Each number is 128 + 32 x the weight over the matrix's rms, rounded and kept within 0 to 255. Layers, rows and columns count from 0. Numbers have three digits each.

# layer 3 attention output, 192x192, rms 0.0714, rows 0-67, columns 0-95
138139112194151159203182131134117197106164109200081116150174148111158083113137110163150162106142131126106138078132125114126119081140109124156078108135107140153091150134125131224098178132106073143181099119189108143097138161108146112141102155144127109165128148130069124139105104134128137143
144146130135099072129122109113145143180131155094129162132143123117117184101121176089080076142092113116147150152098109078111112109135127133145149106103170117128103066127127126121176160132088100194125100192134106125154114129170138125127168151133125114165129127130189185108099142098082153106
128124112129122138128154139109142142126145116117094127074105119138134126152105120151135123118152156071139097142088166112126121112163098126087133125076117149111126130156105111115159131174125109101095097147177098089167116115108156140078128111120123124102147122070126123121167107148114153125
101087074146116128081128113120101176119051130134128124108105085097104140155148136154093120097141098150117145189119135143159112132144212131139077125130159116138173169163093133137118064090098156106122095187174082153092094125172112127119111125129142161095153129085149116095159045177091231132
148139131108125078136093093151104095126148113107174128143107128122134159123133149050075111133134118123149183147113136113130151148128112152111173135131116121118097106113156160153156146102117118122111127131137081145192093182148124132126140119143141132134144121092151134132138114141129172115
123129141100110149127120088074156147141110056087133151139155143100174146122166168174090162134188086098094146157148182128174124163120158136124170148121117157137138109099167121139120181083152102138153180132074159133126121095160163140122105117098138138185156119177116096173150165079160122121
128117129138113179155050148133118126139137111132067108103129097146171132104123078138144150126139143098080082123016159165173117130112102092129105195099122106135196104078087114134118117165180171095148099115117137117063121175157154142136142137108112123102147130139112117107122122165131144150
134103182139079118095161119043093059164070111079119150117138078152146168148154130147084107046112160120093109151136177115128133180139077100130189136081116142114125099083179148119090144143123150102094132146137124146143120106075137117098079143149124140127163148122074112111124058139101156148
147085144163107123156155146133114149179150111171073147146112134143133151045141126130155138104088132102108122123128165163095098154107127118128098113145164121112113125087125142135164193121113146183149133151134084184092133127181115164137123185101129127115111163161143145091136118165091153115
136161121148144169137118165116076158087139089190161116155109145143137104056131111132158141108136099180121086095188087174088124168113130132134099077164111132129105164069136143130103125084098128167169172127121159109094121062112070119114090123165134115127124152153110105153128171115166092111
131169139139205082084121111096047191156093154181222090142098098070077125120153179071148143174149078095211194115178068129147102096101211176177115073086082095152131172110134083177159105109130128114034162164156139159183106097082212157125170134131125081091146108100095092144132146126131103062
109100086125146134192133103122111138065119094130148161082091155086102111147154129119135094147114159134136136178078100124121124090112155121130109136134150136143121146178097155120147117148115088099172098104179049138094110144069195095086153148138086115172083111047110207107191061117141176129
085146120168167060109187116118088181119090115154169125137090153057059103091153154093128148146143151134157168184124063104134081072129202204156099092116139155143157130175105111132174120099113126141111080195224091117176115152081186135112113171134158102109194107067066156132177117173149152149
141117128127081149137116135145187141156177142150069074101134169145152139130097119182158166109113149105101092085117193108099141102158096109114147204123134117030140103097115094107137149178123110088111138119087155087141184098105124083096160073131134139119160070139138120145146130117159047124
155138129131099162137115117131142130188152121123100139120089155144177162064105116175155127132132131079085136106091185099137101199137053064140138164104138114094184136116132153059127143117147147161109156113112132128187108156103116136105156092065121111145105148151133110127100181134147111139
149137116185121098117186131049094150148081126112120122187190123127173143127157154151105130151126116155090148163094173129161132164150133168123127131129148141140159129058171142189126187109150112132154136138097092158202163094110131169157124118118115229184188178139113075124154067130123133093
167185132186164092159155169113153094169144168123131080177083127134126134164109140132200170122181081083142149114141144062186084094125076150091119111068092069071108131152182048129154130105161099115096126111102131120108184120087129130153137132132093100110125104152141110113100139134155117127
133196066121158087152079140127083117110113131134162160108092127114105073168145136118094139128128117141152116140097144094164124119118119140103121151114108114158126125153137070123123113132182122096112090063112111139164125114112092105153103128139136132095117155108089174133093124142106121167
158096123076138109121124094091118073069106134105174135128126107192122077173109097080107127132151117162165146178103136181149158168083154186158152083150120113170128092121148213121128112155114202140130152100115188133139098110100124080175103116134148132145106159165102113137083135109163127104
152138173161073157180077172145132124132142158166056059108185076157179137165100105187080110105125145176085084091109142086154137136152115024131138171053137107157189095086035086159090096081197102102130095151117088127162116122065169146168182164153102139129149095061088119151162099178150154111
100181142118178135124086098172142087102148082100120144168163114128117137141175170108156144108163086092141162108117150121154175135091082157156190132116097146118088156118179069139113113139131123110108158114134163085111075113094092072134069110185164125132144135111093130220173165087134104109
123146131220193093135244106086105191132114099165138056190187157104056103155114184139135167104113097095193190105177127120210144107119179152105093095137142101122043148129178094255154141138107084121122097107085105177202094095063133137188132135159090115133123190116080138146095089141110112130
056134102101084117108122149076142157130122148145146144159123178094152186072140138152101083141091149157126120188124128075080088113193189098090096113123123215124216158134089076153095154101155097109185107168144078186135125156143187114114122184112123163168114127139105101095091132117127133175
118132158122163140175094117113134171104121098163125118099150118122116131135125163170152092087105150074136107114102154096117121100169122078103140133072183133119145142137082086154117123168164078151139154104199092178112111139110151094112102174123115142161107142101089185086126091121122122150
101123093125119113122104107144140097117125144071100134145152174119136175161135117140133078114049147126121154158165154084128115139152113098084118147082204143103123084145111105131093174107140105148138128128141125117130121145133136129172162156139122134160148165108128146123126140150147162127
141139135194145120122141112095107155136042111167157130127133104076116107115188199126091165098116142084119157172136118107140143148117140149160124086110190175140091090111142156140088188092087114096089104115154142117103153193147151118168141154112105086161126130133111175099118157168156110134
120090092060076177161140083129117162117143106117030199082131189150131088146095045237116096133150184104117050182078188125122116146135140079068124137143175183103139104197068143119128149178129111110103132099141143080136097085078186131085081140144131107149164091080089148116142138103162164134
117148170189124105092141178125148120145085146097137153189141121092124151111147131092091113121155131115111150128123134134176153143097105153123047102126158115141138132110158133146133140073100189172163142156101070113102190109136164174099159156137130137167104124145112103142171093112103132144
166160123186122135175120187204212099105171132160070050167142114143223140194046060153095124121148090139065107081142151089167117141118111081158115146097100105138155138157094056149100117098195097120144142113118125121074132128166141106070108104131097118163146123147140144100072144091149114172
176156087134090114160110163126150111145199175126092115146102137180178116166076100093120108135115125118106122106128162072125060120165084074148163168133089129072136101176074094108101054169157064140170110087109139053143157069077072146093117076161121126122110098157130132178136165135162110168
120115126131139103105160147149115125171076135140126184136090167070096097144192189131088151154147177120144084145139104100047125109116149128129124095141131145122157126179115129112108134121115086141182121165181038124157123128093169135051105172154131158135143111082066161131196097094113178157
070160148138162130119088173166132153093113105113140040181177108115108130097055139092162100179132098138139185083169132131185179058099107123135127149103070114138152100105090080138169142079181131120154119132139137139080121172165143085160135102139119175184068117135133159079114162149112133163
160142206060085137143086144130133058143156134096125083121146046153133145145084088094101088124104089146138132126179169136123182099123056087132175177097058090141130117092141118116180120118126173191111165105111158209149129130139052102107092147095098082114125174177070117104040170108119103119
119155108148189101091153101140072169175081123121174146160160124064065161097171170089133096152120097134152158150081073113115068116083185174163092091100134112179156146144137121184115141113123179132173120135146075153121115134107136171108124159121093191173147149077182118073164114199098197130
158109126156167138131146169107162089136142178130155130065112142138146107180080113133098156124177121132130079131110149150126112101148101109146115131130131095110126149155112140069132113184139104092078147139137178152174110089070124116085073084151149087080153080119092092153134100103110079129
143140149150114102136165129062101137138138144113127140182181131166145112162088127166115134100149088168133158121113150099154143156125086110121098115159182119140149140136102125154151130097148109111091168150113114112130169110129114139126109116106104145178140150145130168082135128124104107129
132174099170156051048157116101095129144080133136190140167057135073096105131155204045071146165154059081168219168154085071092132136151135195152148076127137128194042053145166125128148167159100121191187080101134117122086094121153116106090057157145104147192117176182117199120121136073144147160
162155095160137123190086130103096139166140123130140129147110132183147170129106090100197133103125137075139148087115157074147083159112090116119132165099136076089151119108148131176110153140153093108134125126115148123128131092105132100104115073134128179145161138142134135110117103131079105113
148174118118143144132100132170168183174101140138115073117178085169138143130058135142140143147124129128143123097162149119167130131095162081118130139071087091117138133115118095176109096114157090115086119135155128175148174184125135136137154117112089120162113132120106128077148135143116142127
127118091174208094057169079100194098121111207041145204168034159025074236187111201118114101162131138121240138213111030109084077033183218142141058050125192189132130155248118106094185105174122077089111101144181138018146121049148129152117244049138210168059203024075238086156231151217176144078
159129135129095131175118111105092103077129159109171137097114121099122131137136125089112147134116092168127144132096144125135158136088112161099116147183077113126136197112169137064124113104167125118068167173092185207169102077122115124112078121068103120113180160152103035140117110096106117079
121118103169162105144131102119056199126123103131142115129161115104078108142130152123140129127092151107149187151142139129132079093112159139122120154131176119182124051122104154149151167129083125164105103161126122135141092101118109198154147091140130120104112158118179160137126155120095128090
188208135142159112123134152157170165153134177163143150147116151148159120096065145122092161126152159176124137103115125136117091155147136093094082090086111136133101119123135128100137084096134129156207147106151106173091128157117110124104144146137133135149121161190120111053122126145122123149
171142131166157127100101204144163119197154194150124085103135042160166149144108134156131147126146071159158087052101129133140148133111130114104138105083104048072146143081092077131165126127123170089118136158130147158099172113154099115136147091148132168111140103156155064136166109162127131100
069069086026048171135092136189138168105121126134159139065161150100126143057127132141144157136120145209119100124161157129045119101153125107084101185164073145049182178140129172086095081069112123130122155186079156103158145076098108136085125131148151126105131024114130054205178142102165091162
126125164193136142139116168157165048138188126094115120200092133139154155104109132108157115106073141074102152094129114118094100126169068108120078192080122113112147106131115126132134162111168127134093176131098193126125159145125073181180145056092155172126115107165192136147114165154096098090
096143113168124145174071133128128143068138141136142142096129094067166120140117116130118176107161122120144142119051130146142143077129123098120070163126100119184179141149040092127133096170168136093162146120099078120127121139128094150172150142147087197099114134115147128092112111127143126155
116134179150180107117114111098215130117145134102103091163138115146100135209045136132131093130164057086200141102176139099212179083157118109110093089082153106100090102167129046177147155173167082172182128134166073143103191175176128153130166160155044164176052159120099227110146129102141129117
129169171153111165130102197183189161115192136185078080128117090167179074134088093148149139102139107155099084071109091157145161137163101075107079142117093119170172104142054107154175091176157125102128119111129097121126115124100111170098129149126089146054151118071120094083169081159122115166
189150162163164095126087193167215074170122150123131112091172146113130160173116185198120138145093107141131085094152205056103116101162093105069179161106114084055142094124137059130132129151143074135169111135135153148116122129103125062123062126106151189169135175132125086133131080090145202129
130087123182087138152185093113106076145098153061057129171093111175179169080153113089120127060106170098089139170112110114156122195098087111148187139096125121073115128077166163119094152077127194125094115134088145152153103217208116133159143130091158153173165155141161128140168151152158159108
121139125106132111137073120121110097158123129108197092105083155144126112124130162081142148140080135093123117125145152088117107117132111114168131180113128149116131103124134125111132123105153061116152082114134168123142105133134149087140054133161114134155165125131080106152125107110175172103
117120174117104176145150121059076133101107109091075135150175103136161143166117077170074113115111166134099087132038156187184194142122074110118163140159182105189161140073117161138135155144118179144129119110165105174110130159086184113137143146123068051188146172104117171051089138138181156118
080131102119166109163143114132051133021104117118193145111138161099077101134152158071111192142105155136144171149128087132144172089109130150199068174152166156216116138132118161147124134076101112114143143094163115127100154090127092052134114125169150121162106120094144173111127095154133171129
085166103135157097067088121126123182135074113124171126118160114093084116129149189087121132160136112121183165151146089094119112125118191159145126120113105133135178172171093095141150061139123106125128104162136096112145122132080138127148120138154131124143151097101101166152136109160134104117
089092124126130117136128123132109130118127135111142097163106150115125177114125160095154115120132164111123162139122133111133139093107144114124077134125172162158156134134102137168128130105142124146093113143129108112134135124127115167176136145127068104067152131115180107158120119180097118109
121094114112109146116093111089102143160098110114123150116107108113183116124122126106091088091163102117105117168101146140108142131099115092103159096133134174103133154115162151105119150126147161138185120123167093117084142130110144150126140167156108194163158125120134111101167097191154151152
107121140141130172140125105149155111129174079119081153123126136129128130080167104153147121107111097114084140074095161168107161105109082106138090150206192111127121092111129138093146171109108185103124131089147137109098093152138165112144079133130093114161159103068150083129168147133100163105
097124132117144110145097077094078147107113165121145178116136113122094135165164124133152100106122148162169125115108121070129129108148146103102090156110119139105183099153107141146086148115137113107163167164115134116128136127090131118120143126108156177139133079139095102188153156090124108122
078106152076110148129128146128163091128173095081103100125123142150155117132091121121118080116160127069098152088070176124156145123109084153103166139085101137096114153105127088093161152156180145087064130085108149089107176128156124120071114117090125092159137115143142147139088162071146104096
122118115155171112138160115176117159085145140158184153129137141110096079171141145136164124121089147152160082080132093099090097043159121129085081118141131122138140130190108115195133110138116085136159136165113100138094133153116141121141129132114087191123113155118110138092126090180101123141
148085142139115164099123102052135090101114132051107153108115108123173129198107110177108097116150148138116093159102142116168166122184107116093078117120136155145142109159093142096114123149131131175080126125108124158144152114065120180151133173134087103118136141164105183111125122161144068151
112071161104140111136128121145121122145145108109127080115165088139116095116129083063068119092110137149135133123161143164154155114097137150120135177137097113178135079112160183155179144099118163149129139105149151162078153163187099125142105150134093098145112173144112121143076147180157131115
113141141127098105158117152141144126182138167150125086126066139170125158099107130098150106168117120112145116117159102098121107083133126093211139154129160113099152115126096097098128149100120073072137122129080126133135125105176142130090125097125116142177135143119176130110130155101135117088
164101093080115145087144092102167136156099093075094153117165103150158190131107147169107141122095161121084085125099200125096121203173082106078171160144106131083153140079159134145061136138122123143129184073122149077132122112189117138127086079142110148249088150136137153139179174083183135109
160195164174126105143097151127123125120148138171133107122167096102122137163126131164115133108171083173121140061104109112148141130148111133111085138076138094143161104143091077107181100099143110103140071077133119104107106098094168128122119139116138114101190116053164104119145070186073202135
083173149196132140163116117176132104107153111102075112160189150147171113103101116140101169149130059143107122105144107134230139124135096113173110131121128126141129129125112059127145107076170113127109114116125105093141115143104140112153129105113109136195152096151142182075073125122102162112
141143157110152151191113122139110096112165138143135131107102139167146090121158091131156165134134096158129085082168111171141148095122119110201100131148064126154113165101146129129148106086115095185114147121119117137152088105132128158129145136130149103086089143119109168141097141120074137166